Weights of a small transformer language model: rotary positions.
Each number is 500 + 40 x the weight over its row's rms, rounded and kept within 0 to 999. Layers, rows and columns count from 0. Numbers have three digits each. The size before them is the row's rms in percent of the matrix's.

# layer 6 attention value, 160x160, rms 0.413, rows 61-148, columns 0-159
103:543542556583507542531449460533478464538471557467570572527514449460572458400555508514484483496539512474438514575548475505446512515531462478524511535547535477508487447478484522530509544542473547448516488524493438448479528519531544520495559526524565536493504471569474546506476529498471504522465551516476414469537536466494446445482434475523523470509517524492506458410535472494593586456483445463464561486415515510558506483541471547457542541444500460548459433520505505491539486575524522
092:415495509451542487513515530475487499521510470527558568518480461487415503462472460494522466473557513534516462535518497437427457493481564480451444546460569527571480449512475491508486459502495477539585552551536532498404512515515468465498536492523466530502582422450507522495518575498518519462482485453521487464572483504445528552531509518560407479505443492503503455555455482536522489414573434530457547566564462474510464460469511578484497501425492492510447507482523595495451465475528489
087:490544359500500449534502511532473557522475481478396548499471553441520575541547476554491493505530492513501547548494531521549470600399489532447505486531464575451445488518518579518405498481476487527496500499467490484559510518439520583497585532471509495439499515481450490454473500501462487554482522519500468457496499480521493464488503466526459490503429542523455476484513550455527520523552478573539567442500516487464447449498524431533458423520469496492438570535518557498528480481474485
098:413454452530543586444438499493509479528484444443383481500460514557469476512455483505479457492473565507538483521463471487498474573486483536495532545453538474476506516557601484453558494449490423506495505512524455405493538501485512480488545538541505520482479474526513526524499508499485505475540482533530511529510519540509499452449540437532510426563540458501438533452495504528485423512504504543454545532627504423432494535491489572516557454509522535494406541464547494523481504487553565
089:565454528428457463442493520515471565522530462473527491578465570433518476454485501468553554518526518556578449560404566461557474478574550521462485516473560491501542505568568530502496525480522402437496467525452476479425470484471499528446504469498486446578543507480457473474475532489491552487469507486475496507553479488450470470521499503472579512528500576558504469537470511516524493464518501491477474561468506519470506471519424509494448584596517503506472502553538497509553469532491593
087:517501513525517514472544517444468448568458490561449432492505490526497476564529470521515538516482477490501500482491556464479491441533478528495471503526526480482563451465506510491464474538489488524440484451475563527511489501552595473467584442544486442532458522419477459439538466578491502534460481609488522530494499475461506495597568482463508570500417437430550471397523545446529481442408461497502566487547402482515513504510512485496499498478491466537562503480453515502494568529538463
097:494454482452487428443551493540480444608439501485478527516490484510457516416498604481521461555465499488559442520512461436496500478522491546460480434405525463445497556442593508480530515570526492556514544469463458526479505489548501517529558573472511526480477530522497501521512566549478524506481461496431558481517516518476530492449569549480484520554438481463511517537497523487502457526632530463468476507500491520476586499507503532435466486496533528598563476500511571506499508499528479
091:486630428486433466469506522534497500439463509511499534472509537474541473527527486397567494574554572558442520513424499459480547539521521515469497459477452569546456478528513520456452495446522528490538401460501453548497526433526548534469454470401498466459529529488496514543451560483545432548497491542543525519488533549527526540537509494541466547501577537462526502462457493510444457526430491487490501489514549510509497554519566482515476517532593469520554496511452503525536443511487472
094:442565564464471550488496557533508484544525457493530472506479458488482552540454550545585504506498527424570433452552437470470480476501484510555482466565476462507537481531455444514480430576489507559502502580534541522478528530481539446496510495491466529460402437525507473487483468482568475463532533492432496461509531546439467518508511460498540543575482439478478482425459499469538538571467521512481445515533520504477406488529504533596509442499553544523472495413526440518536519485482456
089:459546494547520506498555521487546544507489537526514560530493454477564499541488501396619470525507527486480514527458516486491495513469550511508448492570539557505507508501532530483454514508522524533550497521502587544531416439539494549479515497595468539496499530442554502459518468538468527552576552462472511525522488504456513494556421457509396530416563415501454458494461496480474520504437513510528440441471555556490488525439446469543475510478508422518482563433524507451486551464488514
093:505506535507421473585553486533525541504527481495530600503535489434561456446512545459470577487534565541401498469467459554548479585515463510532566533436468538492490561421514496483521454535460494518488543457542512538513553536410526473461469509488495450488481510490487547465498484526451513509495516505542486565496486475456507538469445503462513511562530477559523503474519502466423462505465486506464513485548501411506518436499498585636512550521474473448512474435523556511460463483503495
096:526498540427413543496454501432450524448469503464542519507522426466518451559518467561526453534462429439570445448475419441532468479527449493468563465510515442557483515521482519505475456572442529465505532498437486440530496469531522483542532402510553539486524429477549525488539547400502483486487526513398489528542534418459484492507535502508554476520467536538545482490533445465527474408514507506482511495460461470456505504463503488486474525493489454505529523499573530546535525471431538
091:518436365503509552481513468502468471510434475477484491579518478522451528528481442461482475456472496512458486474519523515534488492514546458484480496526486527482514551448537436533495482455428563481410491463525555554501509605533543537533553535448512420490478542523515521525461486440574415417490514545490473498524410445486470566428483539497522464506504506498508498522566551519465508516480504482514501538463493461457449487476486534395472582462484540544428525506429476482496484470451484
088:507457477506600444470463552512397473502486613455479537516479534518528475496438536524485482483552472460505376473502485422514518469502473482475482594496480535499470439577457474499487465541519488473590469485501452498561507501472505481505587466522527501505533504497485513580491470474513528591495479530523477490524453505512494541479537510548428475472570514500487601495569498495474527476486486545537465500473529483485440497521461525471522560514513394509565513581430492524514471562469482
087:545578500470450472531523525493463531466469602501526505540537490572480448515512437549519449537542490506459527527506556474466398448523460483386521563520579429492437527497527489451471433439529546428544478451467508535525440508459562502449497545535543530538474470522485439519429570532500512458503521524432533503487548456423498505520471516527487472487492505492459513550455516456483543401483453488526498443579520564516503524495509539511528467569484496517538500540536478506478448536511512
093:505556550507459528527500463546559482528514505443512500493477468487546533389519460464583493443491518522581483507472475545545513502435470516468490555518502468458590567495527457501483598481596403511492496464441472418540507571507532494508511547427550507525470486463546488466509513486500482440459479498488432468530458481461434502546541503580410488457475418426457495495555467511471519510483479528478531549434484522443529477431498483517504467511501511569524488462508540466533555495511509
096:512400475584523519535540546478488507545522511498520583473479440582446520457464499504491565468505584522473488505462531518549624494504494495517516512528456524513478562535505524501525579526556563511464429499491524535522444465507494521500477493528527542432536528437513463467555480475457490478423499455450494474556523481492516463469506529466489590459480571495477473412470514480505486544428495491463492536431548506528500521520534552464515479462442439521482467548571424455426516434463495
097:527410494524509419459453455498530483480511524542513444492522524460498454388459469487518490590504451518516494484504511534516506546561468570483493490474445544505576517508472518449466503509435467553524521548553414531457536434556534500456577518488497530495525475480472491503495449493526508551439529496556500526496494476460554461423503527546538470490573494496557458533485565556471532394474501544466424493543494467475419490473540483500598449461511455498483441514482478437465564492466504
097:487502500392428489570456465503464510484565507538472472590500505469469418461473467494431499558482531528504551518528457499509518535474572513463464543519532513546522542513538485539517476499494540496473492483503480499505412484417478463505474526518506545427575505492450482473543448486488488469498456480394437404464551391499567538536500556555477481501503509475489473437514446501482452562450476433559513403456496468504538469485542487497506475541541453512511531517552473522445445479535480
090:490582515529578486509523472437496505523522550548522467534493505520487423474503520468464473511429559502528504542432507521544605462472538486481466513510582491419463478482476519526486477545461481523546467541462460523490451475508522456486459480491486421540557560516461528569537512469485485511458530562506516480451505483564398487556470502522463541444516480539528517507446527484486529475469523518505487483550522532544511434486541582582382471516545516494463478520439568461533487440398461
102:510490440537533549441555501553526569493474487516443494517552466485496577467510538518595566525499479504524531469471514446535470543493514562504514517586491469501442447495450439473569498523438518500534487483498446504459531459413504545509513543469505445505481524446477440514530456505526474438442451546511507555459495510455479507507449548548508517458553494601542435470489468549538532488492444473483479521545466519489527461563468563551498456410491548556498510475535568379517503447503495
098:495606449492473493556530482564502479474421574515527500521415530478532458539497447438514457524484470487535459554422535526529578435505490479506586533510486471572462485474453542474534496535438509460481482481543506487481510470526504524475437466544459495519463477500544513531516529449461478532514522534504511507460473491516487472472441530498460532510494500514478556563542460582581515502491484503615458503466566484451498528535539516490495508507558476568514566423521481495437591447592556
086:506486586564523510503511554524479513491466515512576497550523507445468523496498476460442484466469519493505463526409510452478603564487565517497528527503560492580487456499550461507524460482438507482532448505469468475507494501487496503488485578495504521493465455445545462543468558495488540566549496490481554503499623503461502621484493515428548488546473492409521557473564556492549538454530457527490510519405498434522482465533533497502490496466468545456542507554532560503462423436498483
087:538492527489481502474533458470529486499450503460490449495528534545461518512454467541454501541539480522508524523478539465464445439465477557396533540516538464525461598491531580540495567552417415515515429546530519475553459524544548533560436477482488578471481522504536469477430571558485464466553516460495495544507514513549478464512518473396448466468549482491450448460494491489484423541505471494512525481522538461506529508567539489585432486509486522477535523461496458568462562568507457
090:511536506579466510484461451545503497444486594410536449474482547492501526470435460465477548510459456473519511344510449451447513503538463492522530463482536551482542495454475570468494530472463509545534528554508516569435488443481527527572536504445497535539576457540514510485463521555537518488477464534451540470468541468527442490520624532535480445484527505527492489520445565519511459510462448524495470566471499452475550428479514523540482528500445552485545484459498542543509458479499482
090:573508536545515571489538409370537450425508492548465544540522502374507502470509472524539508480496492537510455557511450487489508508478583464543541539522498541458506555483495454553509473546508490523433477561527491436518462481489558476473497458558477510399477473503440532511445542528446506503499496563477461489513465466434498546489459506444490449566568539532451481536492531521464505528506490505533527526489480535466499475527577439483429540505595488558480494503580515501509463534498506
093:517495470570547503501536502577486478434443529499517425468463496453533594502509529530461531500504521524525508503500478493480508500497441520497495567458517529531484484473544559413513451475442558457541502510535471491521485529523524495493481555505518486550507522552466455418488408516526458504474520516496482493550451453586541455490497559486459468470537460560446436475469443528499480450455477437478464565568492542542552424497515455576472415490572432551516452417469444499555474534450515
090:556533514504490473550483535478581542513572459537425436482501447448438556500481507460496432480584552468491503525494431504574459581504548456470528527495502489496516501499512478545517545456517482453517549490516535544505509452442502526526551451527476560503458497487514509510474495395590529546515581566539552532536458540489476483505495389521509531461498484481512483479457402516417494554535466418548526490502523479464472497556458523504517421493472534505545533578530536501506537514538522
104:518481482421529521505430451518484516502521473457443525505518497508504547498529518535468597519494529475556519526531527607420544455439541578504456486497473606442554512462525508529545508478502564522541434462499485551502478475514577502535456525550535457575470468502548546532497476512506505545473509538540527411527539514539598551425474494418476478515467468517540452460490476524488541491501475508531483504513493568538569514502523541464413499465458493513557545513508517561467545498572556
095:549459475499556450490490431452561517488561491499498527504479460447526497508467500486429460532541547510529448510535476457520472524490566488529531510540478510463435530506519505459446503562545527532467499550540465529507425558489506508480452493457553369479519550530540451452524451586584481460498481426548502446458503517470504497484437487459453458544456559473441474473452440509529504564476475474476485494504602443513552539464582459492447492503481493420545486453414513471480502487543485
091:562521482472517457566415470533455536476524495450503505524461449526545504501547554455538557497482554524584523486547526476504519438501493531455540501495526442484487529554471477510507507552465516540466492504447559522472477549470499532509487494493494486437539502484442579495570565547556510541468466499545478469485472522521594504481471547523442542497486459557456511428436563500500510493505498431518591416529573445468514488454543476527512521440448487417481526565414466419452556484532500
088:536497535516412473503473544514489487507481467389500501489482413487480462528484529533500528453508448482515548467483468477453571521509532535503537537494541469477552447555565563443565486473517529525490450458506531494495479512462380491567494488543560479435541517448481539527496468510481416451498450523521394552450530543474548511494521421519499552566520465549584543539564466454492500486523494469495522503534478518503417512470563565524513479575465492525501529495535510489495555422515449
080:497450499522468451444525554550497483555543490485451524500436556532485603482536482579482499478500491520462485487511531529527520567512464494448468487499511496515520494575465506448443528447536545512518486492472486472424530542576570519531510479501520490486414564552519517438480424468540504481448384599502539511534509423454486515485477471506484550549524434530473477489430510470508458474531546527617437503526479524550479480491487531524504467467552510478452528455506558415466437537509494
088:522539512519505463545494467502472518521523560533487532468515501565469517569565452488512518565521417524554434577477465593565514479548561497457487526540505466525577564490470509447529511525557503498503571526474546527540542475533486443547478554489532499439464545564405501459493571502496447567530492506458490472456496501527471465521432495460541536513490485561508404528520503487539542514526518494424473431436467482495433531460544562495444483504453497456523461501494470497518435501437578
093:521525545491449477516509423489389588543536463496433570484542526520531532530443471427465478486437456443498447439468566474501552530508480495460474512557535476539486531421476494516423476564490583530501469483623494473537485490494517558505467465542543497486510502511449495494460491481460482507546464470558483547477477529531529504520510518502560480523434488513489557490488518605497515540474538481512480498468442537431488519499569516516483447541515524517480490518544587453521528592469423
108:553462499546491500558448524527511512446455544509553400484542472559501565483507490513468492559523496453542527429487499478480515516516529521435462486496514529436520495496554448541532551547425486478525520480562510463505450510476506517480492569473494443482567476508535445558525507479481510526431527488574505470518492512492490512508565488566583576504493476477524458493498536514527535532505427416540570466499492450616472514437563527431480461553507475443543520412498517468482501490538611
106:434541583515578503490581463518511445466552531470528467463465531455489506527472527504409437454508464544556463488526448496510476511525540534530502485535447504555518458496570424535486552524540551513476498493500523530523508584520431402518509501551495498492510488511447493482536533525577535562492514485534522554561476432502478467528483443511528447497536411514517529491443482495503524477465569474513572473511559465489510519436513477561549563562547491437548531571516453536530441511476575
104:533544482521466448522534504514563545535512483506531495459467562542452497414609479507536456474583544518471509537505519470452470530531569510454463486463465540539469474501555483517466467450522524471483459490481562520519489469465465474489470468480463463534457477520495465568506519442506425542605486490399553451516483551419469535480564506472538454493431550516510469502520567453534600470474549444528530525531522507465566483481542433495457462450435509513541498500448531548534472452514547
106:517433483461489490465455516400478536453496483492516584486508508537543459509508393467491510470537470495485483480529486502549456455521564504501486473470499476516515433539520464570459513409566459451531468476499527527502502440492563447485544579499531474454541426437528536483437505482444435519511507538480509483482445528611525503526430467541550540433517537558558508422470479530613498575474477504482511538531541537501430514448491476502503492515520552543537448495548531475519510541534517
102:526466496532446493612536471509547511517539605529509492515524546460469496471557498543518498524498459498423554574551444478537475439483470511565509508549487490520460531471456530478494526464537560479537527565460516459495436498511488495491527494545515509505497417532491489494484487487552520550496504466456489478500509516456508472575401478414448474496546512521500508449503476492575503537435400454521417432482539545468469439509499467517463590595500443504504479512485550454591478493537531
111:509517480489553511492533542468496539610428477513589495468506480493468547525553503457517493495505476521496482431513441544460508456526438429516526513447551513479496546530525534527417468431471500422502468467493454523567536532505531584551481513483453495452534503462489480505531558484439491477504514495497565495475526517530524501501502515405365478527554527479471520482449491563499532415526510553428502572522497496564525429456496525547524500456555523491573529482530467546512493401495531
097:493552538540446501484496528515519486439483482598493498558489480540495537516465474454527492569445415503499536461547454566553468488482483485497447456528486560492589503461492530492414508543484534482441471489506532489478528494557487508453471543477479478536471495571550465498583584492508472526528505517502538539561441555528453465506487503559488452509500474502544517436509476463551467498492544481543500436581618489457433497525493561537504547554523538493501487384482500483390486515479536
100:412494529548536514492487537528503498499597493535470465486493515477443582479442476498406506416513498533548491418534474494621485576462552429510538424511573551428516523537500557468514466434466480546449504488469462447521485493455533527493476483454499478453482478501551428491474542455557474467460474458530559479510575538487494462528514584550528464461547502475506482493543540519527533524515526545484543506505493546478501466531534434489536489437540515506493534555489473474426483530437458
095:526489513539484503503484547470489488536483489550525476482483489475482478494469557428587482520526523436522458444560526435466518443529435553503461470455512479452506481403507487546485510509542460553443512496489470492464462432520474501533504646569487534506507513448505495509469578519477505507509430458497562579510534499506504468529489559533593538528527459546513504460496444491427561446538467541515554561472446543484546539537502479488514534540539490506464439581528450537506398476521453
094:466546519437468470468559505527521484426493486500473471499471515501591497433526469509476470497472480482431528478547496500546476519505472460523545541487520504546581529525498512441584522490517451457554526502563506520541474533469540546484441584562494531515491522496567451430522485502492553481529548491506534482530481434402455496471527544506479448455474543506537483535566497513489555511545505550414606515495551548553516509518606501507594469546472462526548534595520526470510438534481496
104:422428445439509472474471528522566484406526463469584552537535564505541516497531474501490537527563468436502533393478434514448475509522525594476460457531465521509505530561481449520481519471495500478554524504504459498537555522484573518489499500573423595490467459487469510513565490438516495514513515543499467489488495507540441537600416499422428522530545569502545542548491429510488511466477507494491494496518495535519508517507514510494433556518470521486487504502472627486496493489508495
097:462464476474508497525546527491521508527477536504520498411517514520473472440419507489475495466552546562569494531494430507390540512490505425494503478481450458505491521484520531494504598572378483477476524480577491501570528449551439506546482551493529485528556478445524446557494483434484559467546513443512464519468489530452547472507539511517529487515518519483476526434496451501559501503507501466470514466449625514517489527534479475464517535548491444497535545469551514402412553508536525
102:536465529562539455508449475493410505446480489475500491504471503508539494500602528464493507507490409462526540528462543486557474455531523472552496515464543515486522455460529516472520575459498487576500536484475443517470466520509546483473467432513538465411501517476465567529531502519466531499463523451581447529546491542518533506467516488438437444515498516422534600436544527495532540511579420498438463481557495587500434562470556515446485561423466484449448485508503473506510530541471507
109:475502537574491527539546451545524540513505510474528517522534491573506492477454571514499455455511495482509591487622441514452516500501481525519465481428542547468473486473492441471482492563550506511564434513510543525526589489483449497348512457481544514490510515449501477484552427471443471515479493441447469439568516455473384496485423498483525482477503520466533520518549543485464505506476459507469483487520523494505451518486460443469466491586473521474461511532567493534426539494519444
102:478526515469519449572523532398553537426462520541475552508504590538421488483577507482441480478431489527447567507487522505518497502525477470527475451500460493539500492519418458440527508540475528612498539507521459488492435508528502518530551492493468558501526482545511470502509545416498512472465567453477471486524474528455510486473524505511484578513501534487509513495574568497485437537450534464517514516443575504470551549498481539589436528592498549479475548471564510556552527420484504
100:455486505458529516489527486512521465545531530528495476422474509415457535516454546425459478511531493585407534456523498440432503562488475470503475529506524568543484515599533506480546487473507484551479495420523461494530425465441468461537481527463475494472536549495520532560543488496462509538413510557484538503459435396476536447459451489494581510518476455520533487581477558449568504444530483532553471505508441455472470493543497544487519458470464414464548483524510556481472462532485501
108:515462480500509502515531482489585453472550411555466568538475507495509529470530459551460513499571442495520495461543483498438428477495527495520558475518509545549530447504514516550534517508504513497540531420556488557597490539533492519465470517505504584450565447612446495489529492509466458546511507497513478524530437508539499459496510527495511577542516459540447438477525439518491470562451377439501466493483479467532479424523462456394546531497505452469473480477492523510465498507568448
097:490477429473528429455602471445489498516457519537496494522511467471479349483515475533488496533466531529554486484518545520470468520528540509489443517489496486551491537529435501511439507481500511496448493546503462415516514465498534383534496561465497479568560459475485420540453557588457522495513500488488437521491555518373506478485467502451533489493485511502458519479538438490484551576457507612486481449590518535506499486513453535544458493487503536487487461515502482528512551500516553
102:537519472536537492532504505447536538531412482453524472480493514443538549524527545517571496425538547517527530465542516518459520562442522535494511546424461564487467476538495475493467411524510561427492466531520482442461491462508508485542416478493556472482478531502529553518478519521516493543520515536442502576465451507543471402558526507515483463487467485549445514514517532391510487529560612489453561502460469562518465517436544456534511497478602524563462493496514537512474493535445443
117:546562550506561501516537505486463534486539447542525541478473582481449472437589513491471478494480513511508521521503478585471481448550462517514414477483396547475464481488509419486516558502447516524578434517469472431521465562507529559470527547543514500469455531542428507508501564455508517511527424502509530530474514529572482495521475542531439541475493499560475503484552555480549475479477511441493510496512497515571522483539473578479619531551509481572563547505514538471429526505556512
114:497522502479524463493555449558545437464512544417490479508516438542448530470498514407497511477439483471498531488508530477511463510484421472525508541505478539521533485401432526599521567552539475546517413546529531527479486547379509511505477512541490478518485523502463499531471489488542499456520532481422501505521535526594523481471561479592482510491498465602490504470549546459454536538503495591514525484475530486530528491541474465511501512513517526482530539537521465559421581539528419
107:495462512557514499503513447489456534510409432453515522435446453511486446422480488484442533512583453504498512534488515510485490474463578555581445505513468417541501582454506519464494545540500526524456491535457465571472488461453556441527544560487477465526565495490510544507529531540565533511507451513500522481523495460606563495425451491497533499511505459504536561526422469506515471496426593527476435574443463490538503471503549470522492507487446507486428535538474525502480491529509427
108:546516461450545561536445472525537441484485520572425493453507542477459477453489508469499559516415501505544500515432519494489507442541440490487480466457524513514495522442534484520517496563520527459412492562504589513453552442464447504400512485522535452507557495434509488461524519544464505441492512464514484463488527512503447441486515551527505511540459508596586530493489516532538422533506475502514489468502484435543541518541508543540537472423587520495615516513459488488453528491552431
101:515479538590448417492525415489517508507586444519513450574480559515489485449505404531494498456519516479527474458465597518453529525474537548511487516446544471535405499450486595547459483450510538556455526479466517549433460513457470430457575499512460549490475492470483498485574490496405498532512514446493471540491539521389565554448520488461529464504505481548491503561528537536514539484528523511485520487516522454484485491522590475459518527509523549528469464544498529469495496537499464
097:505498517584531550406520471569396518475464492417499456522544551499469475492485465533512529435600506485506443510474487498465514446480561441477460452497574437524518551462505501572508516544549513450486473499524550480529580466522506477489425447500505424474507509539532480501494515511484475474443471520464528510559527457523496548517482551540431521521458406468497494551537444557546515555588438498505511515522534542518445483474519415453466526547546475504480479535554501523549464494522446
100:497538486590525573473542451477437556450511517446549470485508489480436540466592476534450504576444523557491517578540498493517541506458526483487546529480527444554538463545531595456463455520502494510468533457501553444485553459580504523555494527437527524576481487407483510522508506471465472540496483549512509460527441498491579461555508473492437542496432507505573517497532501453513571428426443498531463475469533538513538477482509520463522482482474442521552477583545537471490500499501467
094:544464497470507505483549498489554493521528465533475456509413497453472460451441516526492474472498520463475484440496450545510505490475526548532500464489596507461546486552526574557491509502539512566481438482586503458559516485474551582489447508451506571440494533479463468515551530509493531496509590529534438515413505443528490526502538480494459458513442440461454525502438554553482518488488527499521474489533640534532507597535521461459548477485583460534489433451558509497554512498467490
107:577501519429522482516509454466548497498558468487511516490436561612445489520522488481451525571524551541500538537483520524476392527526519526457497489476462426500491490415538489502505507549460488516494510498460500554526572485450490593513467484528587513525580421578487500456559520544526524518489476484522463485455475448523450505496537546586543466561475552566509445460485475571490499514516531530468461480519485522460444556490427585444520552491518492445450490508517531450511495457487504
112:499543540416541504558555476474509466598515565523535478430471420489498468529463477531496545482484416472485442518512441513477502515530514475416477574495505504458425530515408525468524511420499552496519505456536551496536534453565543596515458491479543498473524443455544444532478516479455509525515494447521482505501530472491502472527553475505515462473492482435520483520466593523394518480554523439492574545498462553450500485429504502483522498539573467460529557504470438496475476518560492
104:552490486474487493487429491502532453568416461482433585485483460459491550498470521512481485557488443489527523418488436558454448503555422503490470499511499512470476556464515530521533515584546473503439478481516474478517502542579450496533503568477502447453502505528444435572435487414584490537486516568580550473471498538502531551454471534492519472465499526529437508524433483485488538525488551535462515404492513559562494538465502496448566540462483512515511434564544472483466519509534527
108:495490523478507483538520515478512466519484468553488453510369473540529459449493452497464491513470550518487469527508459526452477491535462510476497562460494421557559470491486519506486497584558534568447510488465517503531496542466493503471430537539496560544430520444458446429387473529501475483470446454468444529492435497500475466488399573474588557558549529533513484552502554484527561554539496439492511500460477436491502492505476514545472512533458536480448492431453515450523566501530565
099:459516552526482433529408570565436453511510567529459458438461574571488520453448477493536485470519535506425442537477483574532522567491511529493480636488557538499514548520475445494498490444450455563494479527500570452494521504478547520499441556513530545487533507510441466537530525474497516507525546514439516514483469505477486490469478536453547492447396535486466518462486441467489492462561475554554552459463459465456573520525528480505520548466451474516528530565541475522509479507501441
103:539526505422471505538490465482553427428532547534529598537433470455506475484502534523537555449506477477574505580573544541494497491469485504567554461471506550461482497533438443491532440552554528516498560514571467513470518570536511434411492505493491582525500446515461545464527543520478449486554464471470544428578414504487509469468538492508565443505475479541481469508497454490558490435521479466530488485526442577539545531481482454506462481490451449498518473502498527462464454453511515
106:452468503442518487534501483471520429533464505508535490480468483551563506510532497484459521537524562494549547515524538510487505531533501485499420471547490484575500519573428509595542524466529498508529496567467485489520499494482467468578451490497591494487481491539477439575512436556504523473500463482493474598494451489480525447437441565494440555483560489558524472577484500510546468434441500468494447537468478487422521569453442413510539441466450517489470556548580504488577483516511481
104:487435479485434556533521540457461510411455555472569542545485548458548438541580489478482501448551510521432538496506591455469520531563470483471535483547545510500468495478524535490490466551546452448547452514463540498534466489472526501541414510504507441528499503458525492524549452463510383456488491454509499520491532535471440509498538477471539445598545512472549578509487493526513492419455535535537525466490550447514452518560519511531467508544540555554476479572545507455526548445518508
113:394523467522503527455536466466486468463506433612465527504501455506534481490477473567536578530522469503487537440476522501521545442500501480485457555555459517466501462542499495500522445504489502494526382475421495502447487564488488480535582523559457451609535471477506506532494520523449518567545531480584504512526448503480508484533521469556478480556487557480514519466486598495420505442560415571579499503453473487493548490560449537486512536489506505535467469472541491504445497495514493
103:521519449490471544479540525451440444480498443480535462543457468495470481501546497537479462464447589504558485537496486472519465529535567461551521548485475504465550479467493498543480557564529567495538591467452533504493547449568458529472565487482514509476511540459421517489485447444478437482458516496449543561483451549511502549524490474495440523420475486487505451520395494532375490466461529483534460436488528461490593447566541475523507497461529495473454522452523514486479529455554442
108:468492439535418488490511500533456528454469541419557531484585439512527499519556497452509526438463520511469414457474493539495547464455513537455461486603509529550468498507453489471486565504521530455553475512539488581496562429489509496548504506475515495463577498494448514455518560407516527463542453556489488487504441492439464512440486450489550539464441538547446446545475544479501422518554471471504552451479487501460508506537454496577543498533486503473454433567508446456474521486447520
098:500550568478567532423527496531474538530492508404501482515576555548556530565475476479515559497471493537553489512476533508505541497499499462532433493584504540464465548510453511412480527458550514486441530531522502495433501453493482574478520511509554548496528545505529531476526461468508495480536508512472468523461565534523480535424472441448496478582511473616462420533503480521567502527515522510495541524501516477474535576548539496522506545563506479528588458434449561513515591437481474
101:480413483531421555464526546522501521524536537513470508439518496518407505488487549520538534519508505522490540567537514472481471538533566431432490480463502540514538497514447483425509510506461520495540541481472445577487544494523483437487506524522518488453523556564450592441502513516504511524495445478543493448502480485517420557503568468507491492610590513538542539449470481559550505566458505554535530462531533432506544487412539520445562470522517465572521536542457453479499445491468472
106:539526523471486496530494483454502540456590528532498507435464586487485483509486454493541551472486484540512493406509417528537468462590568465480467538532601556523446499430483537483511534493487480485504505457487517464447519520438491438558546462478499504400450497493419444540506516492535462455442542492485561497486517503542429505536447545523546508464461512485532527567490478425559567528529487482495477478529445487445509545496485505490537515425545469482449480480555530495575581511516435
105:537550569475503475515501531520512488491526531553449521526492435516441418538464447558511527493504414568519512530448466428475508485528393455444506439496470496531514528609479487547521493459471539513505461535468521486575519469457515504491490516430529545515500572490533436470478488593508477549536454505516454488571503560546509508513453476467469450587532491532528504517523512462477457448514544452449479450533489502521464455523514554498552467521501551502395469416543514453525531472536566
097:472456515496561475460526470493492536478492435492414439511560452469500464454538466487469571477524541442518459463409495445482512576478482490462543455535368551629479487450466524501521412504476574510489453495508467446517472529484465504457447587508449549450438497475497502443524508486487476544557532453507502461522560514468539477446533549598506473544504499528499490532473488451519466508520463484479482538575516472545511542509537482506521460490485503464510505411498532541487521445469527
098:507500501468536527474583534436473551540478530547547521477516512539525491530492637530478562417497485484509436503513492473461543439503534513613467468459525494545475545518501448503469462528521511474463435550518462532510552491476502459516416496515530436405558437495489496505489569503494452530487496468464538522458479471419529530522452562563492475533523491531417503495539451463480515529460569464450508551506469481524474463551425551575437524446539497485479462553543537499507513526488450
101:489535536527498467453514550477512523498500476429459507488487476476472466503472457471496423524489426443589467429472493520528487463492548462510566475493469551556472506489479485422561477477389501399507421518403471547435493493545469419528525497547488558463481481531477459518505529549451454497570464592489522518531490506452527489469538527472471517443536462553532449478479466514540521461449479496429437459531519556558551484535468521516473474533567483498520538486489527516467528533466596
104:446517513489523493557467569469448548431511468453540566452504501474495509480500598479538483495578502494561492524516540504462514466464503554433580526520472582507507455454464489523484555573531490511506508511555536526549517507444505488512535530501528505533515464507546493550503492495501522478446585491504451513484517470504498556527476527483580494564577501612514541535415517498404499592542537605507466483450485511570515522479503497478496489456488464493552518507569451507460561589509505
097:501532442538519494505526446508459503453439472473477531531516522447563506551585524518440486530485514569521529444560422482468503475506585538463517489487543523489457460458479466537587492519445538519489545507477537501543510517523529539524585509524499465495568454423490484500487438518475477455468506520544588512464563517499486555536486497478529448558550511494459467453458501479511471496502523460529564512420496573520547514517525568486461533396501493557423575454501485408513414462478478
105:487523528538512509491418539496465463516468558467443440523552508450559522537511436534394526450513491478523548504440485496413479503455516448480527468516475531488485426518522515498474583522495496475494466518525424420499515490487455485517539520465506488580469482458449481488544529490496540515464515510486487566484462478592527439540576533459495494496514561539500525514529452565545492552583543462497421521443564444441474529550500442516548568503421549456475504497471529558480520586486500
099:523454485501527482440459441522506550479521557573446556475544543548455528475505507510602521452536519516486477490519533512486440532549513575515553466554463521534432511482559523499401544512506506498525541526522511510546536518479548537476540445515591585549501494527529471479424535433490417522515540509531489554506479548522537507450481483463508516501502451508468529481539545556488485519510571510525562496538568509465443441466522515559572519417550545534411497487526520406525499484485543
110:469457479523531460479528492615492535486515528479515493477503442462496448520553495470501499507521522383511465430518485521509496470450489495494456510461475483440495481545527515433524552561439483527479547536421498493491480445512503489499470480491487550498453509484555353452473470594478489434504493478508468535343486485544454458546497500453507520459483475495511572482459490477599525458534477421507534524498518511534449453452509459494470505531539477550470463443549479518481547497559473
097:430497522540390489518519502501456508488465549615483454487520507546493546548459486441513495513491489514538509546477531488540474511509523534533528567536550457498386588478495473457532544499480508494523520478528460529542433512454464389457530513462468473480445552531410497527608437498462494475492482517453522443474483527522415427457479462458466528477480461519469558484478540489408485516546540488493482497468502458442471504475586529481540494428530499478475488496505495498459416480498509
102:581453532447572485437499570497489449492476491505490459546497449457458520501497467562483582485510426424534388480496523490505569491560468520409496531473525495507509456510525488525461530475517495509440513461443540498493446421488520521535486442495529494478515550448430515478475499476541512466497547545482462514556498481518479558512494458388519484514541550554469435516542499465491438533509538523514496580486467537524442495476532505499473532460509516584507522554574604450517574456471494
108:531562486467488541494508568525473467480520429506491538458401486472507471450482433469442525425490512485446569458585623505477477474499490393462495503469526517507495492481570561433478494507505588478417463565522473566517439453575502473469524463502512474536539549502479440537490467550514504472500460439488467504525468534483552512494403563520430470468493493482507471504534489548484478503471508472520504525564493523440539492493487518507485451460501474517581427451429545469511532515482483